config.yaml
hidden_size: 256
num_key_value_heads: 2
norm_place: "pre"
norm_eps: 1e-05
rope_theta: 10000.0
init: "uniform"
decay_shape: "linear"
batch_tokens: 32768
max_seq_len: 512
dataset: "wikipedia_en"
Each number is 128 + 32 x the weight over its row's rms, rounded and kept within 0 to 255. Layers, rows and columns count from 0. Numbers have three digits each. The size before them is the row's rms in percent of the matrix's.

# layer 5 attention output (transposed), 256x256, rms 0.118, rows 213-255, columns 128-255
100:165156124131119137144146167152108159148135133126106072106151180137071144121109157174085148069067151156097101128136139126089151112158208134115156107107083187096175149171070141117088136203145138108121153160176098070156103126143165054188121118134130200155109093118162145140148108029169104160153152162138065126153165148171105145169125142146124112103156108180139111123097118064108152129064
100:089188100109165161102120147044123168130129090196092133150097133160130133147106106152140096129132176128103150166137106140143127139151140112097116059138154147093090163128140157169082139143108101119117135140122193153156164132097131126099097253142126158136132127179144151082185139212071163133089127156168129148180168123133148144088108120147186136099124103085130190132156065121109141140102
099:055204074148048133139132164127103145065139126168142072173113163168124118159104102119094100122144140078123141149147145102081206111127089120136099133132081143155113141122142173080125166104158033144102140119080108152077073120096148052121127177087142094129120090128100137166121124160159143168133131112092169144179123140105105136133135134093083172111165105207155138111101104150153131077137
109:176064085120135079148120146083148153138139111191151130084163169102125151107144155107101140178087154053112188105169158111135118165092119162127103153107155119140106149173112139107135186147102138095147139114155146101108110082116159080175071096156152147111136149129084092079138142131120127097067089095144143095119123092146094076198143081168105100107090145100142150139135143144147140094143
100:104170110164132102132118095123096147111111134173141095169132161073194069139101136180115145119093113130144124123138152186076136099178119110142167093152134161132131139096094087146138207108082153177131099161098147134132125163077161150124155116116140080139133087149148063119167131203110096176158065093212082099108113119093108107137120066088135104083124167055161107142110157126099121168107
103:144085174100136087103126077139139165091164092126109105124144172206144127116185118110165187141112113116169125124075132121164095087116116141110067125101111131071100163101126109126063129157102198108081152106098085126132144120184137129105104107164144130135141155126154123184166126128091098149136159134116155134108141119131103182195138097098098089109187125090153162154086160108128141186092
101:149073130066109090139186096134179097146140135188154131081201178196068132127204116126126158115182130068105152100111086130144075111118095115129097141120109122124170090147169172102155087147099105116179139096088133143188113097149153124138132129163142153094132131132140104163104106127132161127066092162076165097154160129152084172095073129133155087152154121134086147129137073140081148118078
095:076094094098126111158154169123149084122080140105128147150110147187134125184119165060112146103100103159148050185097187083173133143096084147091079107128093152118148154146087182170079092140162138105151109088093142144122129136150129152155140156126146088097133147120136065153099050122115099111100103137155166205124112146058083096184126101138149173174112101175147091191192116149135117117145
105:157134165161169158125120171119171143103089038120168121144059115135121161080138143126106156119154236117160106120110063164065129142140157128130188134146107130190131103095104091122130121131084092103138143137102094101120100123141173109112098134086073061068079170128100138125163105162175114126154136160101118103084092138140114140107142125136111144101081142076106106120100140105061106118141
103:065125104135093134113047130181113165149128146104144122133133118145135160084148120083073163117126143098107043138101137158106092100112108155130087023127111155121185127128110173127104151168127150090176147159071130083150148156098190070094095118178144146158136122143128160124149143124087081146180121116153177064196072134140092110181137119092162041100128157146145090113095101137163076107111
093:147119138122108098150119058103127118109119112118202054150115118158168131128141123138155121080122104171148158209084110123087159191144157134146162128157108109142173108154104074093147120152098130132067098097115157189175159138123106147064163143142119130149115159089139179138154082107103133154149193147174078073168162219165115124155165118148122182113108165063096143198145070148155193191080
095:157120095148125107121138083147179142118149130068142180131177157142159113168173070167156105089123114116130173092073104153186109133119102103116143187125081132166116097087184157118102113139054062122148087100055065159104150116203078142131090119131132135169110113049087146141109142142081071085196132147089169140182101144174122116141085125112117125096079170160091133148082141202124090123151
100:108134112092135128144113187083109114068102146126106166144141112178126143088151130148104109136114097124122090120116136109150171127148125127061077166163143159183183124149122096114114065095141167095121085137145081082064143175137089151132109072159047137028138094138136159121123112121117095101110084074114108181067155149143136113083101139134155106140110119167124055097081155149160067111191
103:108119153123165087169162122168118138114135095141170120122111093149149112185144109145152078088129127146125077172086177100106162127135117129125182126189106100147103126109125039146139135079093137153092128156156075079157121099114170183134092135147133080144142092126140198073169104133197122155167131150104126139065144112084150075147136118081142174096125113141123107098148121182113138075171
109:111111177127110084143115200084122151111163102134183103157104117143155174132145166144108151100108090139148131150129133116119132096083090141071128114105157079113140073086137197087140148143128112154114122094135142139138149174146138115147125122159142122091155134088116138131136082117144106130138070018162106127148136104159096105151063098080101166154132138074066125054161151115134172126117
092:150114127136155190123161109171096123129131107172109130147142164102113121150158140141207039109159129122129097165148064130124080114087140068132147122133142173119151146106097176166087045124138165175110136121105099070071088134150157121108175139129140149113114154118140069120123181110092124086127151104124146109199100100161183137155097120142139202184166143189146190176154092130175155119119
102:137169113144140069156092114135112146123152169097192094103182147154193093117129170126174147160089117147182150070139120143113101150164116099108135111151155139177166123128133114111116082139179131144118196102147122125154155159119116116143083151145120069139123114136172129052163076154123083153100085133100166087093114085172158108132077101148136096134131152175150109112113152092133123132104
090:145081163159182082100119172165126125077153148129167140139133140100090115170170114117134114158076147162189140128170130120116121122064166088142083119122135127106081121133140131162112054154175127168138159121142147117092144094155165127090075142125126144109142164096128160153167140189074128137151093122089104174060160088105158180122133113117141171167123158075111141130130138119151099196125
103:069179161146114103089116139176168090146109108121184146136094093134110083125117109133125146129159147174167153191075109103127155138104159143148144151147110160132149139126140125133042123054098123166143165118137118086116099113137114157060093128145168159159146131128117196130106125068159100103093087121146129085138169085110140209108062118111177189142196118149146150119115101123178149117063
094:188203182176108148147190157192101144186116185173105107116128150069142096117095123091131170111128105081172154107097140148120112141134104155116148121115123075166134105130076203164115134149129072148108156126153119119188075141120175170125156094120153117099190156139153047149098105092117149136097102104171074147164190125130123181098108156093095149149130119087144106156104150078114061146136
110:169122135165079166092133155093138145058122151128197100076128113155174119097091081058058144076101104125138144113054054127093111162110104197114103142175125150137186143102134161129138141149141155083134146142152134110169134170157119139090079125155165094132150089082162136133138145129106173149156097102082063204101131181150125127129141139166112191139127116105115129119129135134101118157173
094:144123151165147196126138076186100119126099156178145083121162147089141136162170166148189104195080111110082138177136105191104172111128146078144159180194135156095108116123139126099124127141144126089108158103117127094104121130117149153088197122099108164150106135104117102111116161201079167146158086102120120070118211107232140171085121126121123173143149056103093113144068174073143157168143
101:171143080134096111161110111121110145194142117081085073133132059168168138130116160100155069121127096152129130116114070090157133152124110082136118118108089146136172178105136143100170121143124148106117153117188131158140126095044155155132108158099116081157141123085162168111149115113149086082162201115070123135102074144139166092125184135121143170098125107187211125099141195179108099140128
099:147156167143096097145140095199077165093092127119118090146123131115156139130069167146145150199131167077150116112144176077146200121137152097036096144120076181120086144110109175114110122135111120114111106142106157116144130108134135079100123095150144084090101173109092074119075134067071132102132128123087163115138119090180110132177136154118162128125217174120126143139117186093212130067076
097:155108140135139075129133133186142153150082103116183084104063131164156133082131142081120152145102131175142136132127109127186176193130118124176107123136156118027201091103114149062074108158126120083113118078089220137099124120109133097087177107134108113121127116127134159098160090122117112177155163144141155127103139127119143095190121138074145112129111194098083071125209124150076129154097
104:090121187171111137056121145132107112125170129133157134151114127138189108155105125095086127192120096174074157111149172095125112165160132127123098194203149145141154129134114137096145086120196180148105167170160161148168142144140168090094125148188113127163122104140131124225161135149122121141173075069134088138146137161141131143160150187068103167148148153166176149137149169151121152084200
105:112148119109113141145116147148133200114112152139157149102121085078089141111162097086165119044121075162101162128110129182107146158178154189060083073117121159171118106091121102099138112154144118110157118130079178184050148092127142096099127134132124152148146122091164145136090108120076167133139121154130182135081123091139113118121092095189163108068093093091126085126135140108153153114079
099:122074079119137086196115116162167101160112097144214143163086113170082166152102145101123110102015102173167212186074147134139184160177140097137112134112128146167100149089113150136092129089093077133156143137159079055056141153071104161111095148067153119114126136148109149157120108171144118116129154137154146083131121135126065130122108139124140208111161141088107106073145105140152125149121
101:133168116144102167117094139122107107138149184148161138073111137115107119118173128109083109165095084122142069091101161161137100195070113141145127124131138133147143140103153217120121093139164091151077155086119147131149123137169121135092153084132171110154135146026156135140139113080110108172135083176042228120139102128057139171117094117097111124192157187153073134039123069150095126162132
098:116170133136091116111097091160123185068142200198132105125141100097079157154121152137097104117080134173126129153121177170094106153136168185123117155065128114100149115135080163151097098169121133141178177130135115181145084176189091149155121164180103142138091049163136082152143095185112146131113111089126082077109054112162110141139144099153144126129126080112096133202119130112117132131085
102:171117103203133097113123076149081155095146126070142114175154095097083154109144154118171103130190145153142148158119110161112111201120110121204093141117139078182128132102117126109154125148153139152184126124115104105134117136188124151125135165052086112118140147145140171100097065197114151146113171171087165104099102135135122135141141141145089143118113146146103159084114117114138085117128
100:145116159138078150157131148131110153143096094062129134125178148162124167100146115112101117111172116128141168121140115080134152163133124167122049131104107150159174163173147180129158163138122178054142130129176123148172179090129160100145063075170124128129142174135114160110118142186137081132137129157139100122137133185159036129094136125157133144127087118041068087030144092127097128156197
090:157165119172155158141136132142088200081138142104091135143239107141163147126038132085138091133092121149134124096130133162123170124132104099140109103153085141108198085152095188131156151146091155149087144080062082095136111120137159145125106093129136117128118065143177156053175226172081116149145102145167110131100096173159171138132122191132131084148082123090110147150121128110069079106114
093:144113128151160069140146110162109169162097129114150143129129130093115163080145172152079146103113186117160144139140108137090164115035104141155106146107138117155172155154152076139050190112106126100193133093085180118151105026136155164164142148112065146124168101081092122168093140117120119078109129110160156149128182120140134123129124142119168102094165103091089070165136110136112114134051
110:167083115131123118152121103081074137147094083089133157143178126212160118057133109089142083108084170122170117117119135112122178118161130116156152156177193119145187109100090032105119149150109155109248167145139114107185164100126130189134110140141068167112135099091171170057125090129138115168092155129171135141114139181163129080184133100107102118167141086118141171129090134150146114100138
093:079083112144120116139148153163151174132105122133119116149182089143071088004110074158071120158148188135065108168146102146127188123123092086167123145181176139132169126153109132133137100102143099119125058156125080131118157121114132105090142091116116131118142090156165137129179155152095142136120068073138068065170098124123126132137085110129128136165176081144164096148140137185104122124149
102:141168085109136162118136112081129136152082099195127150155114086108086110137080117153153125124108107225167138069138133096164163141089187144131168128114132090180122171187160103090140092131137165148087156167107095182121125087039148154142154168074082114145094128152122091176100136116111169061156169139103142139133099141101117160107103103177122122167134099087111089135109143095137139123098
101:142107117185172108110117129155146107084140138134131077111105128097149183115140150113087184133107248109040156145151152121120098150131122091125137114081144114150152174151103133174136124119207129132104108127149119172134140141127106091078144095106061158065073152079126138140135068176134116117095129096106168159151134137180086130161097109159137098122074178057162166124105139091131115117159
096:135130087176120092106072141147110090170135115150113133189103103128099111086094141145180123109155110147078145160124151145118080186125064161138130140126135133146141095099092090183168178132141103106089116116145179121126131084115157154120087079138186159105189131146154134169160163125152124141189113182136139100131082164085217130084120153123158174075136172147147127085179162122104142147107
101:114098087111084088092139180133128171122135173179145091091115125066134139115139214122182108147124143180159129126136158161087115161125079128089092192102103156101141132119141152121124127152104045161127110180178099143133165111142135091107140125152057072135063079137175117171156086206141117116132107159147171187167154113118058121168083109107210177161096112133125123120104178123069112114111
104:158139165098125146105136141190175080131106118126112131125179130169199176099186113095111123143135114081161180117102122144127057137125154120142142112191150170149161129133125100164116125170044038071113136162169117102130148104131149120138145147105135149140154147096166172147137110111147095127138134144093147138136163171126173112121118109076089193128163096158196174114106173093107105097170
096:128148131156149166136140124143153142102133090082093133111203121164122130097155100083072182105122144166129157069074141094188110103138163125124147120126117092156130124134086127134129147167082151078093171165143126174142148106130149148070136098083114074145129106135087171099120138078154107092073136106188130115124089136120127146140118156108117055106146143063160131152104176104123135072198
102:102134142123136087118117097161220132110086144119141134072121141183145150139108069102092121161131148148136092128137141152172123119101158127130188085130096217145101091131136183104121076225121111158144071214091153069139127167118080050159077133100176136099105119100136172181070101088091081143197139149087103113165091180140112101134133151152132099120144112143186031126080046154167130112110
# layer 5 attention value, 256x256, rms 0.0994, rows 214-255, columns 128-255
097:176081132130087159105076078082115144119130110161148124195170157164108135136094088192198149073130051141158064051123135066141106070136090081161134189139146144125179130133105166159119138149165131122101101131157089131112144102103084101101097075174117179105094202146090113159116143140156136164129134142133149131135118134145141152144127105189149149121098196090106125055151164097132103183140
094:111150081138134106086075100067149118141074118091143070165180139146067164159112157119128151081060127138127097042150084112109102119159138099067142050098118151096090135145176112092093148089136075144129131177126073098109168147105110186205159141114195049110148134099117093143152164083102155173125131164207115129112107140183188135103083129144184232158122097086191153100083165140066169160162
100:112125139144119113130122194106162163091093150151130111122180129082086096073178160152148117140097126081138092142124077203060155123121072149166102151129146147065090195079080173113072144091084079145153141155100186101144103133101097105128157114111119119123165138196130153138081112141118134150145135124157168123164147170134135149102147165183101171087122127131102162189094120129137142088099
093:150155084081150174127187135103095078061110180121153139135155189090131150154105162123102117094162132064133129170149106103152135058105089156080172145149103107116089122163146165097133151054137124153114102139101170160065143134080192080150159097118122128137186164104080141168120115135083121094194188190123129157123084116128024116120047130157169155142181116135145103133114143065147069123151
097:170129124160170111161085075086124138145126094097129133115108130117143123090104139104074116102154149100099133135154116060148141168157170106182088037128168132108118153126077132127084138113113160096146162137153118163136138135077151109150172137169140148163176169152132158138141128145179159142146127110127145107083117128128145089152097083091093069084167146137100093197158168066138144076105
096:099065183125125128238104169159126107126140146125110153150180110177143188132161114130082133064091109064181143158127121081112063125130157101127127137146116099104062071105163112180125118162084102137125117115139085113119128162107192130144112137104054089072087117124137186158085154131174126155154111114145136108103124140158148131124155144147131106094120158155139105096153136136108126119207
090:081155134098085132159158122111150100154101136149105184177168159096183091097106143169108157090064169108117193120090108150104125120158048088090110040089081114144120173139175124157184128144089155145130124114168108117178115156155118150106209138128137141106163130111088102142130127092082087199133123124131174132129118090125181098139169134116125123097130142109159145121155172110148133126114
100:107161161164176159072113105137111121095158140165108130134201134096134147089113153182144146097173134142107099075184107117121147118139122137200132097097103068195130129141079130121122128148104113117111155092117140115123164180158162178064132166132049130097154101083116138111134142141168128115124133095117115142190162156146121116156151139135110178106131124066167101115099125070096114110123
099:126136118127099156143145094119148146123076080127114171074153169118100107101142173096099156116134125106097107121162174134119134104123140078087146107141131151106119144155124127152125133050149101170141138117095191139198193162095091131138162190118098091136151152147149042119128118092095143122072126133107198098101075106132185164165129091178133161114123119105056131092119170107196107141138
090:113070157076153134111149134135144116133126174136161115177125096097139173123111087084058095099156128070124104130080160071114168149047173097165101114123148159130154143172084076156126124122141130124102119075129116145070135125034174127158126093182150151111120170151130095074162072118182122141153105142146132148127160141137127154134123088134143112115035102175177119104121110081187078124127
091:123136099105150108153097157125160126135145113147118131147166113139193147144090079129176103163093163150138180133130224115103117124115183144124107114091116076170075103169167105152125159139135103113121072154082149132131101138112163132129182159150141108163094193110135136148154094151110093075134075064103135130117075126171113129193148096197124139088093096171180181113141111112173091120068
090:087167142112126127136115190180076111161137170146072159127123138088158125112125113238060131139142176152169164063164108157133155148164130154098136098113124141112077095112110131125186114102092134093218123116197109095136104066136076190151120114123180093107170125100106104114149124130136153160132119106095043136121125116126154057134089082131151200169120164102183119177143115125117095100161
097:158093122188174191082077091163190156143137183134125180176119151103114141152123157186141123159143228142097069143131122109149115078193127185136091132090075152149164131189116147084144143086117155129127125146184117148134119166117179194118157120165147132139130109126176118112149124144119139152212126103135091122155163139130117119110077131081108162075163098138177134104096076112127083100132
101:125098079130154125168090186115102079167149161155099119162186154160106128102111197167100119123160142121093184095110046096135127126135083136149141062092158095138149084150148146071035121115169117112113174122146076144141150153083117156138147158094124115108157139150119152137138054120089145112151118147083155136115053136101110126128152141131188181161113093080106106116180117119144135121133
088:123157184111063157122072142116123207103147142147095133169134126122133085133177102076186137122076143136226136136115152139138148204134140122179169081108140096108151128108117167102151148176144150169139122122140180151109131093060095145069068107158121125174142141113155116122057113099141072119068155145157187123184134088144212110157073151099164096100115122115132120114165137123085180149130
096:094124053142107176121131170113134122165183123179128110094131160143131159149103132155116125140121201153160125175147142136167174130095121136114110162148144130119120129117139135159142098163109083096182103209099128090117131167170178084069133136021083180066190154204097103113062127077111141126181105132114147157160080157169142105171163136080101107121136182110128085135123135098128120125159
086:160083118147173161055155122126160108093104095139055107083118125155174141095101134188185171151149149126164117128163082113130125114124139143182108094099163099125116079116103131080111143179128146105179125080173068117100129158095061112156130103186163186127111116113132140108050125176167099158140098154072175128137184114096086095145096173141098127126090172109058135141110127137106132154089
098:141048091111101178187116103163152147117174080151072072156136151109103190124142158119076167167094112131135116071136142115196182182121204087160141122145173118088161095102124075149156155105145187127048114162071141159141163092108155161141119104122149166114077130145134083163122091130146164129081105124090166170120139106193106125143146140099141167079115132136151138141093101141170146128106
089:096121181168091111156158166156099107101141143083130103085148152182107207095153167092141099112078106137132117098111121114116116150109083151125154126135138080134111095124151145071116108121086147161100099161164141177111109163131184135145054054135103141092139097048076117143125091065102123107133166133090175162139174072164118131128109178100164123158110127139130155130146105118138146102166
107:146142164100195067107169143069145106155064138111137146148119120171095153081107102051107127161150098169117143143119118107091175203099114118114131164134146134132119129144155115126098094171112153161102138164125141122076076136088123129181096135121159148137078159133086098126122088024128179132157106075073126065117066082058161121105131120169115121166104121076125201090166149076184122143109
090:142125154153129110169129124122099170087131145145077158105119121106136144187171133093137137146088136075179146210112176074157149182139117126143154121114067100105135143113164158093097144179152099171078106190148103083086121084083048061136175066153110154125157165071185101132107155136169140087099174162141152119124161166132126108170077185128159104129094168142145167128135119168118114078104
095:110123129105088160137108104112172122161154138150143123119064165137094153145111100116149143108142149138071102142069176155156124170158120142176118097110175167115132124163156114120090138074098138055108088067169123065074097179203119208144144169132103106137156190149148144098189109078173128107140129108130095135150127104114106115148175123131106067175093072106048089112151138132145089093084
095:151117113138137160145158148150130142098141109149136134103115130106081138111111170178119124117121136150191081114058151199115130105165140106150156135139129094119168172133107149104139096139169125159092146109138136103165130096144117153130145125139062102070194122101119105129122106095070119127118176150226175140106154174133101129131109167073106068070134104130091185192163100122179144140133
096:138162147122119176110141132168143098071083093160115140121121113069166173168109173116075076148114121121148079111143129091119114179083157083121081150143164176196089167099156023161142117172117115105094121130103105086080118163103066099159140089191083115139135150169080099107162096153098129158120130076134141112117133113154153148185118161078093110097156154086099097116127142104150125160099
100:122188117122189096064190140078152148108091151104117137162093104140087133134077134141108176088165110152142112127129115150144137139124168145171111116144172140120106110182110140126096139145167098152184072140147090146165179158114104095247176087066179111125080119133125158122071141152086188104101102111094144113106170151095097151131130074102130155128200093065129155127105148159132178166151
099:140176077091061142175144125140099188146105100174100133104131156078136122158118100070104160077143061105133095162106119145135148044129089093081113101118166121111121159093168111209117156139146109088132120140172108085129105165106161183138135091178100105111083102152151087145130126119171162105148150101143210139097113119168137150127186087169088151098156155104154081106131079099192114136110
095:124161151103137152094121137153177125100112096132095069184145126121114115079125109117101165098064154087110170105162146118174143152133143125173124153076091120149162161136130106166120182139130119178108146150126135108131141133104138151138136122148147182132173144114098110093179057139144091078097099182096174140172139171164104109096140167106139233093181102138128125139149107117162082117049
098:138096128166112192124158159120135120102102141103167117131111163153189109167077131100117125124153123137140117156085163112113156158089139103070130035150204067084150150135228133085151093152117083119106077076126118097120094138114152136141128125173153150166093122100109129071059120112164134128176087127101137102122100101144202147190149153098135122148110120154106151105097075102142140182151
092:133145053153142145145163060154152088187096098120194148130113076094180114134145164127153099084143090080089113172146151116139130160095100151149107162145111133128102137169115162133167117124154097177149079213138150110127133166080136103128099113081137092118116093091150086169138077073109166159094112172109142092120156091087124138139086153183155130102173074090167105072103130130128133133123
098:104143114115178214078130070119114130111173169155148150115156078148114173175162173083184129149118177151162091149131158083125132110136158106114114094168065109146140106033083117134100129139131060105140161180154133127116150147136139175115119136167093147110093140098196130094148158078094091103129110165140070144149101129123150114138146122106162143165117168136196093114147132084139101162060
094:105118088116161087122189155114170051156095161132138080141126095061079148091162139137148080079180186124136119147112114100067176095109162119096078175156178165135114131107087139139102127152038155182113107118111153147155103084136145107126109153110091104093069131093109162112133162096179228143145141115151085111168145122122111129071166121133140174142080106151105101100140100091154093146092
089:153152112079158060089157113159096123111094132180127146137136080133159145185169075138159071127166176132106143130149130082191150120104144139125144079135135137168130127156152231125143097100113087115082161073125119125132105108119100142143051103168113077147194124108096076175165072093115111152130182211139145066145147101185117123176124103110129125148079149137091126066130138062115100131151
090:119088159145100121070077064184159082137099178142124128125173120140198174085176148127099137134224116107083114119140126097128086158117131095109101117101119142121101102128081118143109065128185112143120169141104150146112128119118113114115186137172109153118148120101134129138152169082151176134114118127194122143074125146157156167099153188155096119110130100132121089173168111172152115102097
105:111179198097160162134151108161125085171226146104180145157143158119095105105117113166089141132131166177135156090162209115179097117112185178135065182138126146159090074129188173147119065134107056136137146143181152130147187102105126152161114118152069174122155136122140076120154175084142131129129106135123141167130101123140122183100155109088172128121117127155130134140106133071147117075096
090:139119121138120106151112100157112144075141180085075103173162159109124087146192089108125131158111116125103134123199069111134114152120189170106163166155165103120109089156152169080157061176151134162152147111093080100110182136092092161142139111050118105120132173161046109134131174113110114121139127171166072156135118125140074181121106186140185167136120106117106087146206168128128127123155
098:121118160184119100087119117089113094101066159138127120110151111130124118172153171080127173049139132124117093143153137151177120045116115087154145113138128136116099109113131108163143136117151160078113133135149093131115157105174141124129125101189132145184155144132153182108163099087221114130120177135155114149132169132152101116186139155114116130151099054173131076109116136131126076118185
094:128123130131068156132139143099173099174175100113134155130159107166179196124116145138175095158150130162134152133169129108077148126069125127158136109128070047154189085133124074153090046136130095093145190079083093089161125123180153104122139095097105118117107095124109190181139137127165112152112116159148107179194127164125086106128153101159166134085112142059135115158132138141121178116114
094:086132106102077150109136117159181142079140103169100133138124176144117160160135091135182088093129097110085071145168077109078118121133124093166145142172155164109129155163198093102164070099068110126138155078138118107107159106164133120094112174066113162074095111131101121138134105183080184111094112147091167106083124171128093185105141106118117127074067093152089103151091100136101092132144
096:122054133185168147093158106103151105112140092215140154108140098156157140086116126151204115093152103141102163199102135133104090139180088108124139128115073108140113193139139155106109068122140167144161181095120135068080170148159133122092168076182160106123157087102078218147107165066134160098175134119131168097149123105116150122138126157137152160158140095071128093136124157087108107097156
101:105143170097086141170147170093140120146169143111154072139195113059102135134112172120114068148130090171125126140145126142127181188076167154203112127103132114120139098135178091101067086126110126162069094109101172182070156114112132163111110074141136137113112165189174119170154144102132152129113084092129179122161100133202132106123156142142118127153126109140056111140108089124131136107148
093:149191083106126107140221130123138133091125118073127143133149128140107117151092167110127107102118069095104092112170111086109167113122162134147121076111142091138089129143059157105106121137149062121104103089056158138184114188170081142141136184126106143137152151120120120150169134177117138117174128085098104120165153095200080166174156076140125086127171159191093134143094109147241079134136
098:093185122126119149103095167108105079141115134105143081085178088145139071132118138138105169153133131147125130102103166172138134130048197068141173146095183144205188168083137112152160151090111135183142140118136132120174209145085138138196115168126165091133121129132128114158138113124126042145097088130155138075170138109101171123132171178125119136097159112132174165101164137125148040175149
# layer 5 MLP gate, 704x256, rms 0.127, rows 0-7, columns 128-255
105:138128094161098140128162092140114099148126149113139085120133126133171065111117126128172134098103121108145118129147220137094104163118160085150075119168083138141084132155221183118057103148144150092179184169070126107083112118116100209163103163112083091099119105148120141124144092137166057048137157197157110182125111087088114120129179113183141150148156180135136127074146170092123151087100
097:094163129177168148101178066139124137103082060133176139098098149131172122118132083181126134139135133145125184128157197157162160112137128148119126100162104156136147099121155116113081129134081137105112152098167065146130146210179145092100224148115130147153117146188115149180140165152131102160127120160125115102158163207103095172164098147143116165183128137095097167184116119122174141177180
096:089126129141040104134130116185181188139104125156114165124128114162151138134138188147125058169143078132108103126189121150100150090155123133084136089167138119171141101075074087157098153085122142139117126128105157118165099165161120136080131167155141090154154164109084000146196108189138113084194079096102109097115090098109155157108131126120141123149131180059073135106124089110192158112119
105:107071121154146196096123067136147126151130128121090147195105149079168164145119108153112071155126187119147135163122112106044160115095104094137078151135120089085127168082159032164187118101058136141121139128143141171176151158065095124076140156050125132090140118174146154170136108104060145131117092124141119119178188121109098132120115119111110116073132170116125178119100166110156093137140
097:093136123083074095147123093124129107157108136126101121115090090082169141118123062176067091090142087122121202153175173122149114075078164148135152127140116115107134158103129138126144162131101050143094111189145108113125130085148124110156179070089111163118166174148056115091108146080199088130183152114102105112165145124066155066193178137123085099110144149152154115142164136131065099098080
098:101108088170197159077109156130157172107137086134103096146145099150073135127150145127079097190110176181137141126145125176185140100111111152156082123166129114105130112108178127155128130129103147070098143091145083073155104122133139135170138169124170151118117158139094150108082110162105104093117092172156100115080119103089159080150093049117116054125123141167146141108127115128196193095182
099:099161096129094110166108145143127122129078153108150121080156119103116157143076104125181104094183121121106139138127124096085093145170180054145102112134106094083089115079177152195134104143123131124156114171110120089119133064133152145128184147096131095155207153159124092130095121155098195128097128172183095141089130142148139093163083200131129142133136085112152086178164128150106114057126
098:082096130128106121111142121111113118097166119067150132079163128110087063142066122145176113100106073124067084071176173063105101158108123173168133172128177091142055113115111148117125009143150133120098088125122130102137168120129162120127105073104188158114102145169181165130092171162096109138083158144131158161092160145186178123133105156128068154144141079158063163110155167111161135137085
# layer 5 MLP up, 704x256, rms 0.129, rows 0-7, columns 128-255
103:109139146127156071131126121136149189135117155106117157139075075203124204177124136110120184114151107103117140174132131152118155079134144151142208151110116068165147130127137102105127114179062156139117093098163148159179102109153196142104145148131122164126142154084118142128112162134170125179156162089155118065104106134129146125146097147129101124079088088158152179149211118141080132165111
095:126115177119103145134092086144070125073164128113104192103122090108141095131145146121100119154090145111194033142149152089115125187116034077164143117108133113094127139093093139117148126125154104169167109101118175084119130142155069154120068107134085174167172093120099104119146180108123072155140148120140133158190086153211157133163174151091160133071114174157103119085184153150121141136123
097:090132140116111084122144129124211155157130053142153168115160189096093199140121136141189089152145131091153152100115131129094129155147122163134169092070171101140115098137169138175110169148140143137119149160129146051119116149179112137137121098125130133180105072140085131126126160169186146171133077152174067192127147095166100111092177131137142061159112142107124099066137136128163160140075
104:112116115101145130162207095157165107162090086144140113190136155166156142117108088161137165162126070117115114106170115119175053161092155110115134129140176053131165153102138061130072112068156120149131123083128142081084172126115146142112185128150159137126123163164106087089164136151182116138169121181187137124111079118115162153118089117109122126147084127135151102129057151182128141184197
096:142146134159127171098084113061166101103169111163156108122071123132130121155150159182149091154150130167072156066129174115111121148118101172098111135127104150105089128067095142076084081115115141126147122161118114140099136137165127143163129088090149050154103117122067081109098100141124160105141065093097155148041112139158174138159116131156079161151144160063131162132085101130051130137170
094:122109134154141125145065145125087066176091119096113120132123024046140126131169132037143095153125133145098095095128121131132167126065134105150080170137168154110140103115109137174123082180144131170129109120107110062101186104147118126136109144112160200167100119094115106143131142135164114146139119129137109136121161103170109151148134120089131145161121119099090153139133116134167099092109
095:139100125124168102103183165061124179122072081118191134102067097125099101093132118113106097159143129127089101114201119093131112156132167091086135088089123173135130144116105062135068111109152105201121126139166110168123090143176058138134100178119182147131104101117104147120080183114110155124115113125094116208129162114135113149116078171134119157102151122105101162100147108125126166098105
109:115158125045129100146097094090097084082121092067139113108145136059145101147146117128180101153119113126101100074123113109134144075142195150101107117147090145104107096134081185113099092109161135123098160117139129115121138142149069137126092133128074077139115152102125139117133104110135080129187121151080140199076117124112091185181126141152109114144070144159128101158084204173186125161093
# layer 5 MLP down (transposed), 704x256, rms 0.0698, rows 0-7, columns 128-255
105:159191134152110162121100132124117151167155185149079128150119129134112175177125153144127132101180101082162148164132151104144114147145194207193104141199212116167187120068170100103091126145115197119102179127107121166125112129175179128130084184170108162116123152086090117099126082132136058146136122130132103144127108137147161129136091105156027124101165112146173098133138101124066135043104
098:177103124080158115162114109127122105162123136092122149148143160129074126133161090124143159112114159115071127096164141089113092134155099113149123141111067155144137141161111163093124130120157133096203125126155097138138182155062168149076139127096064115154153073157138149128163138145113051161185166165145161111090123154130156201157150101132136201104107094192085142138197077117080100168145
097:088115123195111031158152134123124118125153047150055189116135115097138144165180160112140078106144081147127137127093104125100079085080038123147127148096158097147145131127133160149060083143159128085142105163160168103162132156190104126103102078127114146165144118106178106108145138088125150091081111133167133133112133146141097065090134131174112142103110089124071113122149105124151128177105
102:137171135103079157101098150147104167149132177176150126125130133094174121099143161127171186147154145107116148085110156143141182105200066086106093072141128145127154132154115219122164203135129125130113187097119072075092099136131159191177082097136088122160160116126163115052150090103177067163105140128161088150111187098136176142162157090135089191155163168110189114192144111138136122072152
096:121165118127109171088116077074122141136077147134112129109134072175142147089192100121124078080135113120149111129184141089073094116104126102146080145165126106052189173170077167062078140167128082060099089069145150117115093175160125142141102128097180104138157153181059120150115120150145105096147138172111127145114151155043221126143114174108102153120093155139123119151136108092136179194199
109:167124136098130150136106164112081151116107176152142124110147118171160112134086096131112113155139087124149101138164134114086106145137105119124161082161136116114117155135089194067096189157140122103208152189139127141166130151094145121132120135123113104114158151155144107098172162138131120142116134152126127116167100198154124086069153131133122101071151166118117165118128136116128148142125
098:127184127095052122135159152112183165128120167152142125129156168149139102087121053069149135177148127154089104144131135176133127153188156131121136118128096080053093091145139204171085120124081160108117163146079106119140129116119076134096128140143174100142134150158080132083183132149215123135154170173156104119149109080156201075139204163142080072115105115106151137111061138092076086119122
110:055121097134086137153069132166089128122159122140134132082158119102159090189111124132163127134058113134098082110139082101077122112116132134161099158123093117135093078070153090085144094076163121151096178113116087100183141120109154167088127130160156151112114093161140096148129135185081098112073124136155177133104125161105188108121112129113062120163154069094133162156171091105154139105058